Each number is 500 + 50 x the weight over its row's rms, rounded and kept within 0 to 999. Layers, rows and columns count from 0. Numbers have three digits each. The size before them is the row's rms in percent of the matrix's.

# layer 5 MLP up, 1024x256, rms 0.0591, rows 498-606, columns 128-255
099:547472462443547552483434553436408504540593546484482527491526505553479485566600584540496501535478395497497451493439508440546471443521645581574523527569440457490442449547549531556485535469562452454437496510573583555558480399615505635571533489505418539534399561514508483578551435466507450570523503530501468502449524531521564494519508457462539505471493599530521485492508512575452450591470
113:507503449502517441493586498562546571519413544451505596481484484491478432499561581496486490427517492590527423523523508478451508534518574542363584555520371621509437482501542535491464564550424546436499560516507504521504550507534466603512599486391444548564487526546465502482470454553576551527526408502457409468530425532522507480484457498563476519469398452427440459425460530531472524538501
098:474551496450518467542490614463440477595420549445571506499551506583498508462538412388507502438406471440488469494511517468461500564451478544530510474476521421531464490591521533540450427505551542426364414491493489491564491523585505583502501447495548600585604515430577496510531448533470557519504482588491504601496464601536480490552531438563546496444491399460481504425509494505485494533519
099:536460546488505531522565613518498480682460434456433535545551424460508528475492539507546490488506514474485497432463508508570498399462544479417419439526429498388548517472448426484578447523474529467437539419552473514468503482498457503543431500604511470517461428507476522544499533457585525511562533462529518425474555538480540479490513467552473563439459511521456501445473603463548494572509
102:421438477526469568581526402523453513536410423526498500533525449541490578460484469465527438475419490471495466559590520455566591512440557531473474573465454449508465466483508510571524527485597508507523491521509563555394476578563478534470561662387471429540487492553525484503524589586534506505531448553492433531485489582374521459474473495458554456487495488428412420374438601545443532508482
095:475514589492527433528616512462446574551546496498517509469514418422489484475543552393475558456506467491463433521561504508463599441563516536588478505463483608561448475501492483490561519500537509546472444505561540589534501500544482449547440551451475531553456537545462470465549441538459555534492521466534581552459453481459411512514589439567504474485478462491405466581520500488472465504489
110:519388467392507448556447389498390492578531535451406533580486510497516459424524456384506458459543445447500531513503563492513607579505485476464564478450588523530530479491560511519504466459514510501513437460591412525416549541546500546484514504616498429483510462500532520491574437498531462534489427552574524528506461540481508461507539407519480572560493455465532480482543488334540454548541
113:519472504496466565510557513484391525496471578489401504480454544487505479482466573471471423548579561517444457501485508466506566519512503493490601524526532443538420489519525490530457412466516497511490496564542500595493467458500458545568486517426466497542512585428503402542490540479533434553521431590457560558396574467541463599565525480460515512482506512477524499563545501468472469551406
112:530482340460538458542425509470479516393455525450462522581468388413427491455470539463424548442609494537561502493454533513438469497413487455461444578499522517530548574440537522542473504544460527487540494459495547442449574615511465644412486495545502498464577478446523455539472462580560490497542530573544444481479556430547503555480497492465518574529509521570465428537468551468524522539459
089:376363512487464490515489554443475430517525562434457510497506515552482433580520488412547570507508524522454497490495427495514486566527599565493535545475486445520623531520407527525540431427554473380493525485484438475529496596516550473493591517613458496475467523386522497542522575568532533473552457502567492540484526476618528502568619499487481542481533493430464441532453461463560476511497
107:503524518452507639556579453429467509462508521461515559525473509545608465485570505479462473560517562526424540471498458528485559389518583541401521473481553452496577479523598491501519548554502352562513403424529568431441475435595517540482454451485512506542420591567516509546452393487498651468561476480565336533553524411539508531417481516520541511527479499484437512397510497509564453545394
094:489446509526521646454530542525521541587521388542470451443487460413500428449531593496510561441533514459476451527496518470553548545478441511469518552369535518488465471524479456501526489584527451483510500510545493534483419459457446532555603540543496382520487591473505399466538507509425470569477458537540590521511449389494448509522527542480461591485550493559532458546473578594501512595455
116:446492525492448489527463530399458509519398483529480530485448480535624462386462594391463468492477539534393502482476586471473606525434512549509512446473522564525406463575526501529492482447492559495500478471491481558472484545449490472538516576470436436532474467463512502507545418557501473523524478611457519571521414535466493526481450476517564472530459481450474453518517557528512491465463
088:528533506514499500500547566515534448496462484457451529542489481515506500486512444466501527383424483498500506362525492538462599519459568512496556380468389525466511521336615541545451499499520489452428497545517527478519523435538476485474479524528522377550525489532392466458484671452466529399557542490474525555467421423463582531530562438479556449490494536489559412425545550541398449525503
099:466500494516518466451438555490552414558474411485509479478439447554511507562527482460529546499439501409468457479573483466449528517499589469478461371475554500425516454465507466590555504539512458419508469404552586443456470502609495459541538467477470504557500487518434474466534461574558572539532500597526516584558516457478496484529582405465482466523577523485551581493459522502558541532427
108:452505406470515529515523566521412600514432521491490629518495589506514494436500390508533415502471485525398456562505630396453579477475542524558635447457507410482409564522593430537441444397473412395521540501580460492460489467507524432487564551566534545449537496485514500460538392445509519523531502478474531508498466461441543466495484551523485545485483445534419471487485410484465532541550
096:446407510449506490569431432591472524560479542403394572566522538539500499520498469359491433506605507524473493406469471489527513477433546490510535456442572486461542533548494454401500501465498531536481546486454407448502463561499484487554523578484630403436495490492517452545505468617558479510460503493501538444548525441468541535505501477416465618545514433451495437490479430384508538530547
101:561432527502546502458518491448571489495535542488450525533669579451498435486518477488505431424467554475520477517434585471473453479475364456572608515532464550398511500448555431432538647534438555549482487508474464480551485506544453551439584487529512492529472457502569409617571469570485512401428503458598527504543462452489456500533451483469507489476490512567451514459465509443490456505516
098:452450495439443561533555489493435504556425554548459521507470403466555652461556533540535567520510531547437427473569484551403530500582519450546509416440472537449461525546475556556495499482581441489504467521548436589441464514580441443483460485519499481501487508501477429455418443502598633542569510515547487508551452530456493468521467501550546478571445566392551492522519595518507528523496
109:559461397481498513514517541485516563608492403484378529612559454530465464392507417451473435420573527539483473482517519441438526538572490514563596496419557509445540504522431489548487498524564417497456464580493509582499428442398502489611462469433470481529451527472548533564582464544558450403490542478553479521491519487561495415486568505488496535364510539548548469540449425403565480498502
096:434499460543450446538396502566486471548542515480407529529486527531470476442523393485511507494440454541467414441551496509473523465450543543512548573463482554359571524437490463498549544483572547485454399495525359549491590565501505570488504557466502546500477560442404482522595562543535541447481524507548557608508510451497521504496503389450563565419479565515434549480466574494430461590462
094:520465526522516605394448517458481463504519433563527575599426460441586423464403546382448491483529492512421529556510466492449524550413472445541549536472450455474492486406513479501533460556524481526520448407586376505482388470468450518483550484495561441483511500487502490511465485544437619538558616464568481589472493534579456517531524446501540610414428572511555551482458468473483545511545
094:527499543418475583463463533430443446525489478543402608438460422572503437463607453461530527582473518476545497465502534503400421444476508469496514490490518462447487492387496493570542575453536522558492511480545508442426574437531400603539533522574517500405450413467463508424482548616548471499496546419504512489523503477473515573551456440531584466410479508433536521530489463529565502539522
097:621528434447587515492499461568452471555589508459523510560464519493462535486529480510613506528493506457550434543515524465503535503515505463516461516486534504517455501499500450516495469451419451552413461565562431506439441444557511553490552565505467452517482486467535491470564457465562650521552528497538532490489464441494443518490394485498453564500515474505516494493409463500478465599495
100:416407521528590477568563449496450429530439439496491528418508493393448524462515538477457436491445486590492490533580440527459578485404528531472420556499468547484461517462491526481481473547508489488467478478539447547467470452565421513571456505507545495532416592453496470552527536528493510503398431546509491489416453562448447518574644492544501559455419495358466543486426498521450429578543
107:524472492475515530565529451577432447567406505467370504589547592577451489423488485471497518422566511523518341534585542506556507406492451561442449485496491471581429546493476419587504469495550553529494522432486482493510558480473485474518441470495558489489498528527529424486427482573561575458544550521556503538431524390494487484531536427414567511428447535550460488533508492521540511543497
100:542595416510524517535486548510505396450480530503412470547436556521476472453553621551473498453624519538493393455427491485369491455527520561581613547483481548449443581457507434473638556540562487557504522486538451486487557530473503521469511479498548434577485491422556543531502502447487489510523390535566502522505509469488470588548470464506534543395476619541516539510464501491660443515484
109:523434438405470583490450491486524526519502490500421516541561361478483496514533558457486510461459510532473468458493476466519477494449627516512587443484414453496534501520451444474577486511499440504452480415530493583573442435531464518539530522464452471498538525507507506519585416525520491523446549553476494544438526620484452491638496483514565456492595499438458476495493455502576511520501
105:568484457406505496491491478484525532442434511468547633543506434504471451466530440559563490462604559549502535391313456551539583487505448495555519492523547498504534510514496494560498474469551473521428480568493567499532441436563460550482545547480470514467468570418489524486486473487555470418456509529522501483518589536475496506544479439468418565466595530545437518553550455470477334567402
100:507547564516553454488552482396482477509537533475567558662490563503426497498549549487551449478582555507433509474463530439510499571543517479515561602490481498488509509489538515403468528603469495499416462595523514430533493461469524518475542465520466454500622581497600426525581497525593519375506533550568447545540485588527416453576519519502515586490556452582550586479448490446495516533526
100:567489454508540442560461485498465455571538523494527514485418415437481519483507542425405408419545550556550444578448589501485458448433415414514545533480529467509463496469534518475470513579415469400419451509547597455512567556560412521442432536502540450484513455552462497511537567533577551484505434532541459464463516451482435438544489471532519466537490591587434558541442556555432493524572
104:540443407459486508519444529443448584529421491437594522513510502485450486430446459508470482445467467505443475484342472527508525441470492435518519446469514448458436550568679504484507518490553561462475534519541475522480452460537583483527516508464524572593460532512560467568569418499505565518475496442486484502428483464589455522574495511530477440487469433421473498508469517486456586497490
104:511440542462466486554491477552456526536499603476458509454402450509510574468474587535473484526471498534333421497473505482547422566564544462437574489393438568503395496526561465535423472548538460479504475498532547575461524501594531519546489439440422485528523536506464426498504460453582504579613496528546498459526480505567593510506556488505493453561490551532505537535421557528474515515488
094:450472444459524575546535497481466424591460578460509526434511451389515591543581345471538525479597513552420486464498505506516426495534512466487557523484457529404364523476501474525523514547465509536497514577518501553489504619554514467537493535506570408543493493439504506541495428506543512514473472512560500504462501538531546562550456442451468468435526400484470450498444508442520518507478
106:473516381448589445459491543372398482522500479508529552403499389469428514471450472504433515559551574466515463564592560472444452458469489459433520577550543569497595574372471456505442530537650573487498488600515447495464564558506515488536425485514487409574468570474497461569446501530527490457522490490522469543520440511541450463594478463546497469465384457471568576490458426503512474494552
099:617482483432600445458550472450492493560482491504501495473536433554439447506628437599554492467524512511547444469447479410472452484476507497521514485511494499524446515531480465428466570541409405505507483484505514457503578556508510424476514467482452556488487530577511425633423453436492459479388497485481440547477535520585567429586518518508552521460472570503497503471455517551590508535492
098:557417443407581527517521571523532539514515440523440515553572469523500380495465446442522497484581550591497567477551496505519644470418538548496445394461461547510475546427429510500542590482544535482497540366495431562553450519491456466493443506571477550478423567490429492430477509472544525509460471476518475504451535557507602416474425469516552562450510506445525378450452500454550535555559
097:482517464528483558513438475534614490528449557512574477612570448511522438448437504354459421468575530467590467497505532465495496555449394442494557498492534443418534496528547525403456537503438551590475453499471467531469560521545477516506534518369535511482456490472454513564621481548498514581482447593558566595478489522525438532466479533476491518543490481420497491467575513393548473511473
096:506420504546560499521487509503433522515461552464413493499506517541453553559506460394512498436542528485597485509378525459510412476510507567554485451468569490501431471515501423480527431528434509471513520521466567477400553518478450529436511471435501525575342463419536449552463503494590493508576442508561409550534536530569482390569580487478573540539460544490481556537541540552487483532486
100:563535527473547517423481601381496556557481592503449505500485563433459416462429528500511473499446523523593403551531557416408554463513596435490511506522570542548541496511648464531532474576479571469530559451451589430548495460493526505518474508492514464505613524456532528461511474501527562555505470500578528457477497468426546442533514479575455484453462492503506390378471492526540511470489
098:414494481527551559525443498465487519463400481453433493520471590520604552537563485412457421596548471513425419448491606499425563519387517465506571456498528467433518512530492435411563541475360540514479453482470554533468508572490514521441620573574562529490521471521510413466467525408488501531580453446510518471424454455501499478489540499562535543492494455506437481510526600506489437471576
100:479520541492488473471515536461472469458434576498555519527411574504457503468478478544520493509466482484478531460447505359459481487491557483528495436460439494455606483456465518481582452551461537501501464485479509525466550444566621428535569475456574494532525491440472463556553501412604616528462474569551455529467548559553544496464507429531580578536504534476508452484583551456487451547515
101:523519412512562576509487462530447429516333585432432450468403531519508593448573588490451510492548528529475426409503479461443528478564554587470515528480517627446473465454584442513586509490515561480471443471602553552486487555520504493612461517517526454508502435498480519511496540478576538461497488469462490525509526563464578535457480468420511503452514499544524490510617590525484497530458
106:436457527482525530529460414500519533488424518573478521452403418474429446528469550431512458507431419534460507530471536562520531534394549473485543509459579404518496577449477524557527578502550514579488481603472501568463457594505563579522443566407527399510497534419467510517570520530517528451460499584481485440434455594523624391546529472465544524436462449456472510495414525545501432687552
102:389455515474511483470474498499505496543476512469422540476482434402571429540552465476539589602550484464468462516441485530430473591476589507467459541422408489498418454482494423497488555533517510452465427528554533661449431546502388514502479544510545526507441498488497527479441415544527500534509524453482543466439468549517526426461536536490595468467457455424495441535557483482533531458451
114:580517419467543500496469451522447516478439477520562526521522491490502446440446475499490537482557612506523478423525572490452520569530501503437578502506558566500551503508511554531447427541446500397386502500515466425564491546480476536570515536563476433430549542486591452555562442434551508524552502500478523521428464513467480507558513507528536441496441502498411560490493491509487515564453
093:549513519481558412538432452568534393524470546433477486530502511527476526515608511514544455445452510550392361440460479523421503451501576480444478632538439437479524578444519505483496579520487521410587552529463620479509464461485479538472536571485461481472548490575501491527521440481509463501472521534512530546428452587420486537601502492545498476468509464668478520536426526472556496516521
108:535542515563580506515460574516462425410486452445427488474484521497563490528514454456485563485545483520480453416450490502515505554493457533443441545458524399460557463463471521491567503488513558480443457527558502477514511569478399475632427536513522451519494534474403498445491454572632470569430539568518476447411525505442573460475601424415517532507504482561469537542541525517540438577512
105:644519528482468504529469548546592441520400432495435506532499520459507524547477466516461505451598536538450442389491479476539496521510491449466482481458526504494524520463619509473592543556494463354421435490526472580546504517487445454446492501601487456445553517548447487389564452495470485525502505462510434460496440541484527416510568534572517523536494461504467533489454453436410414474423
110:535462493388492526480447555487477478527583446519510562509520407400521438433657586511441407479627501512458434395500474482516560472566475488607550488440393408439455453584466494467502489447505481504463452507485531488486426546555485459547515512455530568489465512483521490462567451580505545395457477511556441491512502479519470553513583460554489536523539479579378465578604530590471522493445
092:457443550418509530470517473463553616632477460493510515583454464474519455379427488500607500479523526586468522586492507448550510531412555359487543512510492458481503570549429520518467501533484487542542566573501410540508370421515501527511560550504517493546485505514464523520468546573458568427478525514475432597560449604565604478480523488438513509510547429422587392488504457428543439513493
110:475574507450526500492455570573446500496489448485463578657513491508526386407529494478360441396552432455452563464546517459497559507512510463503514453559602414528542538591481452483583516505464538573472402537511414492458549521449470503533489549481479448473513572394440501509480452498527426466509525464500455565471435485476520533508561411499534506519467455500531417476527488392424564457441
092:463498529513504495553489508451481525556527496569416512532543496463389426483460586413586498437530485406452504578499446391469591566454570446497581443445558510533495477559518569517547406537581535482473518402535471463504527499459576598515512595458510372470482532553451495498519570626476506513591446568572456448601482530499558502487522521491524579515492509430477462450448538526543453516474
088:512506557500519483536516551488501460558549495458462468469561530419491493495512572483579427428487421493550468451535522504372564458539432464362512536550443486463472594444530534465431500578448618479426519514507482494535499514541430460500522531491513554552457515491469499472565514609460554531497544496558469433511448456526472542509601456529436448436497485499572478518405564446543494452491
100:521445430511563429492504539487468491506505504528419491524472451513528557590544478453623511537482473533484563485382514475599525429494536561437450400490496548435507524494482504453480486529460439427502506501475560399433520505562515490504501473527488412566529600548515416451581489527554465419552393448502469508528458421533532560475438500498533506606571505538512505558487510460548473516481
109:445595526498539517420462588507419556458522503515476567513552425486411501440646581437519547483456497488390492536543508508451509516535568501483512434507555454544436423510407502615501507514473377497524478424513465508548526451467509426538518491445513506474480537453483479497490468527482516454471349431530493588396525436503458504509548463514552496509521488445471412480464494556557496539468
097:519437494484511435547497518454335533505573544485506549491460534534498439504524459469531512604506500498511473526533570436441492563522580407560565459470569439476482441427477432596479468500562411503459495548495439537442435496550485466521534492628492536552466496432509467526579433544493508524528533509483506472544475540460479464566562489356566532447438523514640413496521532554593548559524
101:501408474348522387508508545577500436512441440463487476575454477453486621573537535440492572495487562592601574519579515508482514463405525468511526508467499496462510552605470493453496587518501461469441466492503433506498442526479491450575490529545462535505506524458499472452450480506541446421497514459532433510468476458406593559496511461534534389403519430520533396420515424517511439529515
107:511487518586439565401414517399437423457550446541512526436460471406510517542488533462560521545558436459476461473431522524516550527539547439561544416455511512467478620491462515522571489526491556439498458491534509452427490563498505443525448566556484433596599463569505427503588487498484561526522427512420442502451485481488481468559484462462532519536475526548536511505498475447447505478515
059:598517478485489517501560560401482540538494489464420477518491381472453446440487488466553424428559544528461462521446507427472543484538574479469582451501478528382430556478455505493576472587523453475452482471531433485505479545481473603570505522585443477520459475491469532536461533480519540490569473625585513445471449512438479486565564475504567584495587504433527462503458510446534374531492
101:534506492494559490456545494502388408577514522547514537493388464526459574445601532472564465515489530541500420499489530500442532515545551374498497539547542568520545460393566572483426408541492546442511568523575493480531520452549537485514532473502431462584494462465424498574496548526536457556606579542458405526492437528515473571507490492424533507457419547372499524520508525550472428494503
092:451535409517514539536449572479610436530523527579508453534485540464490522528465601548517457514479488540573537513403575412461487503427541437491498504505481485491544533436551521487552590606446494497533437506495451567466575430566438477490584442509454523538515514457470459488593544429558513504451549494598561426475435512475556499465505525551521508493513584545527511360404500512547465469513
098:566398527424555545509557524389509424570463545411501473474574481480467498477514415451571495446432580549565498444481568509406508555456466524505408538457458515510453459444445451587488612558446550503429530500482395497499537533549445519566518460436546535526490543536413516480525527505567513473493521443545474484488489499451509460489507522582528469507530554558396579478487588490522433529459
110:563440486476495443550442464492584457539423569492515598418533431488461469477538511484500528565470568471442349524464491493486488485475532406461558552433546467511427575550593466496493498509574434489434450519542407540493474459577496585485466504405571492585493527569563524583515447548582507556516448530551471459510498485538452526535487482523474460399457494414532484539425526465521514493511
099:569531495541518419601470579479480446501537457521534485531513578563447425477434515470507460445486451434456487492478481444530544452528434508533563450482532529535465480436450482527533500484479477378454475498560529414489547521619424491502578556511454502503528515492505473468554546511455503526494415478658506547508514530563530464511516492538493542576493483438584562434520619485479472561467
095:495545483495510476481482525442474512497528492538555546491495451487528496451516502523541484443580623432454463485472521328519499470549473532500565518478494460552484517401520532471436451510466463484461402529555488488518498536502582570421566518463457415586435544419528419550580428533531474469551573555594505502580510613527515461430491491500469576522468423523561540511528468406578460529471
096:604440499526560470451540477432535492561477539479525516474533471437540523497538501560550559452501442468459443541526428471536520459466487445532476600481548441471509431427437489539610457581469544490510481504491503525559483546461430479494538440436480494619463530460435434515577602501484574521467569457573538464421475519595544548570485515496517483466457477491493497495412435503468518506513
104:509528387512518583468515481519561502503435450410460530496520525531563522488543518479527505542577459551448356479544493487485412460492546561465540518496544484559511446476493397494566547527496489512485512412594441545486492513473457505473460485424579531481501583462487490519522425505560534579515516499519478535423479440579497437550573495484567545467439512485483493469549425511603589526511
100:500448466530572577490497602492491410587484430451403496537506495571510398502443465532525468495586528538513460390488561472426490448537486495515428569453511598587437517496456453599541513495480473448489418475527535486470473503518477466521467522530514541447481511558455471492563467472544462548586503481544447463588465487475595514453526476578507555481473451542563522410386492566520493554474
099:474441512545550395512509548495542411474520486498471486557423574594537489495595541451465510487584409464474475472568436475535479502531489494512512419406526423501428477399533456482557510520539473470528410430551455580478494464502488576537529501460508532543522500456533536483454480597578443530553499543541498557400542524528486537456470434435576537498456547604500409535507550528546481471462
094:450538503496538537430486490391434473612483466528437437501449491605453492465578548408474531555501444532479437557480471512445536559483605537515496370424530492518498444550459468526505495523602489489490498505550510578469451554511565539527549615481441476477510454454554448547566365559530510540562438577457503486515399536475502434470580480602600519438469518432487456482410493569508531476505
102:529496407497475483521542588371542481515408537463489536554499497448546463457521418504421534490507478501466504509473549439496507532457616485448445482535433589487535478541539451570512569531522578494516487492460505551475430527515442531529540453450485496566485459521446503508557571546471479475534483511545443519530460502411544553443425463512467507443475478527464390500574475412484409475427
096:498512429379487554477522409539569525479525514447466560532367523419514375431511400560490461475510488536592374479522506489496471539414513444515474468509433464476489462538468545525491570549549555407445480512505549607554387512554421535562509515628385495515497597487443516443507519468555552470536543455477536476457513519452490523578447471509506528530516501479435533358485509489426507506397
094:469464476342475526516539500575505537654342513413426558538459435426511459447505429505412475449560478519485535525505497494492524458468551508515572500475497507495579515484473486539528502602477495556412502561533469556470519522531586545484481503549569467476454430397491488480445518517472547496501509532523425472544455506459599459453520504415474448488487456472469465422533458478529515426555
093:418457443462549505536475510577479461485453487543580487515402471486492537543506514504438480462594437507538540495457577378433538509499532468541503399421511578448491469529487516514551454577536488468444519479531470489468473514490477539428486487416554446438541521570403510503469460395534591385382491572488490452438557487477552507472515420518506596489453561544488485489479557451515433489440
096:505526455479539482442455501390483520603501441516473535454410444572481412478541513481506477436489533501429506498462530469500605455498539591503440583544507543488422523449607438480542475618581440489553459403506500487518506617470526532456515433399447581590447475510481450626470498588523486472471538479544445531541460501553472451571489496503644450346512588448506494422501534495491487499462
096:499507469521558566498449528457514406484543557465442500553465563498453590559513525550527479513523519536526454362537509413447437496536370511530543645453477493525508460420464525497580484485456500461537495457592390461515552514499442542449509505464480546519548523434438502482519505492565508434530538487447494462466563473485583475452498421566562600425569598484537510392414550431480537458436
101:466517514538516593585563607469528479539539570421486502485498597486530604527528443578427446488542560473484448484382489431514526412463510541431544428405463392484458525488531498501531514535443582395463500508510527499454447463584509411450580523451457551427513465463552455576602414450491523500429477476515507390536553586504459438565609486460569466440471527499474474483528502445584513487490
110:599410518400556456488503509546506587564473570538381571498504460535486461506511530486528420426539362524484482500512444473483519540530580535349500409558522497415531502387535448566453541442507453555480398543465555426467621499527508560523483422490516514513457491461420486493552513443547471508538593515553408509558572542514441454538555435475519514528461461566434525485460517529517427476489
098:487416469523542458469421441512427533585471495503509472481467461508518428469480529529587494478543631523457454493564515430430553489478509447535450567503537459556493503495528507452434418527493477551496503517535528579559523561551577567596476557410575480516526487533474443490531440516531570512555570566532509472494436449496523532464502495572543535481498610419399584477576507369462502458556
071:490441431470563540502498453476556482560431518535485525573448467356523447429536487432493526506575575479536414503552503434446448521433490425549499487526414518470441574429465513481586561532469433474522488502540412533415497486581377487534529556552469517502485465511496441486432567572520545469467533456634514605559402572546470456529528419480547566548531502458480548494589558424542492544498
104:538533462523573468460542609460441387488559483524467507529505587494465536578472569487582443551509492448538480539396625525512511452423487456490443473539507473450425557507510487414441662523471457551486495490496495450442421494523487541517538510454458481483507542544514464543492476487527478464543472556469529540529559475416456527613528502588539503457508514530468485514456543465546424478568
109:559546499405432527514505549527458469531512592472414550454488503454521477469487434430508450412473479492430411518507486469505463437434449412581473473485523455494447509441519554474475517454459491422466450527583486574493444590578544523522443485588490467559551536584506545509490534596521522535488572522510424521431483544515480476411515471446465404453498438454565588465501519551487470507471
096:482454453466474528552525549416605550501575559512456502558512476433472506571551511472433529463564426563557527560490518497422516532401522558478497419512550451398504557363476514540598537479443402475494442578485504400463451608483525511492548542461544414537473511462426510539502519529536507524464509576551522436487514531500528430627478477494467604541515413484443447453506533429508479508521
098:492485449540542599547458484531375620533509458360538506487533520447529430489511410495467490538543523432444490488451456453377515470484505381494467475531500472501581523506526548457469555424543540559570497488604547575506464575601463495590491479454525426512537491439433422476445436529542497561461564506496490561472498601593597503509538488492508560453565510471421531492432408461492532473472
092:533608393549594600576490522529488365520520478588467419547573536430465571514522556555395488482545487468473411463451485462531539415500538446577566560481464484547394519485487513455491553467533465501510538473486404452446504531482471483540485570480463514587525458551493410535574565416478469502438511563469534480473498527542490508534528479524483547462537560565531497458490508535562479577503
071:515534455465607434577517494477469482571454616458496505486490373446524514401488552493522474414584412478547474513462544443498528531510534514462456598502521510546550547469586427494503471553480430547483449413474478481441512493471514548537533484404497438529473511505475468590530530540489530513444493512522554512501463477502551437542564412469518441508497512456384564446558516523450443535549
097:574608493513629594560483426502466431471440496448523522579483492522519519421480414400482431483459478581487451493495487539420585488481439478572542569446527551460489492464438494470544448583558469429451513562534484469581504495523477654424565549472524516584523539532439450516522523536525529507500536506585449354598499449566487473551538448487502518429557585556472608338528552559604445536425
107:602539405461529620490454517555505554563478519451496523599554551507504487434537492504435528538510482570444493486443525480485473474500461519468554578466429477439486531494490433456454536494574562510529477463555557511460456490454527452524576507478531454424475492547494511475508416504566520553554409512539560557497511411552479488502488496460470613577473472482536478393494501394496517499470
089:470466392516549512450549475455541466513537474465489489527516469521503558500540615501518424508482410561496484443479513515443474392532411548498506423508436496510460545482472505559547544449502509494516566464504551582525431492554452500448606528462458530555566534468474440582491540568541510505595532484542447589408504566476495444461439519558493452505498497499511501442448499507483482497461
095:524468494491497559604469505472518549494405531455510557529452432564499545498562581473571411486557426542446426378553479466451542523444479517540589459419524510516556523462568499469560485459515492499433537459527476422554559566517337606474511544545458463406453504485473426557495414477516456505539451477467431569446372558529564518554462453472643616419536493550519579508481521559464488491486
106:581526405502597477565521445558435418478349551443424509487507431519521452430523519486465529487552413574482474498586484480526551530538506550518498497511511494492460505416506510515527452545453511449502415489559506523538485637464578541531477437514398562405447452535534522528459467555490541377542541534487465451480505462508630462551583492510563465492383544550431491531565521473467434471421
104:510535457379564521451406479500501452520452467425547449551459388445540491435530474437449578445506434504420453460546529434460508481505554431420600515443530515464478448500399536534589542401504537499397422467460467628507508467462408430504477510465608539496503583416466501392487502529566529510515558545499465509475478466410510467510579396520444553493484477455458520447483480495556484611498
099:558483423430447539545367535481525474492412498506486472633507536470459432506518566540461491498572559507480411492437482505514472516500505456484528561522517515450545512460526374470550581502556569513527427525505500497507479535503496556489550544436454538501409559417404476549540537496553472451553501448586515587501486500477533436503528482468537635473500441516474571522529500428555404492525
095:503503532520470388475469525485523418428465483562486541486519488422599438457516580524513545462563416464413529551444575462522543513464589594562478508510367463500473469540482488540460541524495556478436465516530440555426440506554472442535439574427452470452512557462553552563490578537496486467483491508484487576494501497537584531479503546515529617559484565443473551515519528445532475523457
105:546447460518545544445503516475503401556557489508543637568520546501469591459502569434569441432585471476519534570426528509415540460453493490454503554463484443396540528434524538501560484603603560493465451493496532523436405554504508568509498463528524498453490502447371451514509499522530587494474546512567465547440504484444501413572477456490513521463527487497459518370482479484611449529480
106:452459492510542553504438529525416492531467483503457532439451551465417476422562409470608523507421547556406443479485577533564570549533514439467569508412511604456432427580499526494445509456548362485442575496577508539492514470449528603534581483430467523518497567476555452530498393494528544458530527473520480550494480499549453437517501471547460544399490458445500449539485468470453533525449
107:567502494475514581646441523513547451449481528429404550511474524545560551421519512500434495549508478556418459454557530510466527453487504552537503482464525448452493528403552557578603538500529416533543498474547490508514615498459459504534535488577517446496453519514445455505488505544500521460451507534442473541444449542478450477611523501435550519520561468487478530528488547548579412617476
106:459486404410505518516564614482494425515509503451454499594591505476465475471478483463509593529513503524485487535492514516550482498418540496555501464501480415469549533549433502502556497519508444472453635514592485577482546464483485412459437564438504436440569633533529497520522495483600467486520563413487482464417541526451527515431478405516476543472527482477472389517544472431452477494465
103:564467579519546548542533453463545542500521510523465499594534503560515425525531507472501482436499468560389402460416495425535452505486544441561515500490549493434495494468528558495581512438553461502437474388481475544446586516469515536425520436481475563535526472448511442564577449554493528546478413471487535473519496416506586548515514450548482534399447557508453510396505479499474529495458
100:455431517462467545445465553516611527553515526481502579558564450392373494431416516454534501468521491472565480483519532485466457499438508530508473454465469566460385522578511487459618449555476445509467536537454485531460507509513514426472527473518607543551548545503495495514468492518535535523478515520554532522484446422510418457539427476573549527413487452453464536418501540487472504542563
102:630529516435599458491461553463568522626539530504486527535589475421458398491537493426516465505455548531526517519462504512421453436506498463500486505474476468387469499464535416499459420490462559488451518549478471460529565535589467561472576494594540491466509483504415533459595428501646434565512482450594457522517546451508482443478463476551555577454531538548450481544383464497604483538491
106:545426493467466533486515555459617544489405583423462573533463481398607523443503466542542565531516566502494481410458557456460458582490518521536501510340589524497498519515509466548492469589413538454580576497457489494482550443517514483479470442539505538466532523523508525555459452497557504542490524436462427509589553430553515454511574467512591476425538473452423491459449545442575487448478
087:583423471530517496539570467517454505549541513484499473547490522479510474553511506528409508431470442520463537432510476485400476507528518519496575527514559482381430488354498508540459523534514464383455447490501473532502447476492433463480522550467541515505453526542400522514514543470500546441486519483519461468535578448391454545520503534542404446532346539548491468497504531597552485555429
104:526442590461542456542518515512368522544483523400468530495478503361464491528541556491521484551536551598433463554495514467503498569522561477514497518447446545507447471561508499510493369431481533460484526459503557510441483506497565397573463495474548558447379567468544492508552469450515479498429466620586487501545515438586506547511612436468492481540443508477475439505520477405493536580537
102:469516468554553412534538516457454493535550399421487504441497490465419575540470536482505484582440450602438506508501499492540600483422589556466478456449463573458417512474512452456520547491598529488501531469501458567473511576563418515544490565508508520588469564494513459572533487569464549454430435506509518437446483511429482523599541447558497422573507556468436550514455476454482483560463
097:483457575463421505467500524484566466481480512495514577529462584547478552553510537391452469459462427460479533465436498523550555497462549446391474577564545433506538511500474501488582509487487421390492474525511492475425507600525489537425392494509531441421593502517412531481612487581555504439513500572489454494422548489387549582500405434464592444481439490530458483388493569590545444572542
105:510492485555477533498455561520531582453461603442495457557399564465503573499462425458492490456490399503564491454427517371490538475490481419410521522521531484498497586483500507495591438510464532470502456467479557519530483513594465490546469439546582521479450588502557503521532502524561480487505441464616452466498534497506461574493492507597519379462421446544509427556570465529476529501424
091:531495542542463475454403470457473507602490468519451565572425507510508482485426524481482451518472558466467508544463499490557504549469482549503512603487501501551498487526603492542487517552587474477497580568448521528423514559497548577496537555484534457520463446460546493434468512595564439514597497524540490575502483460482484441568543471498546476433513449341482419449436550602546477557528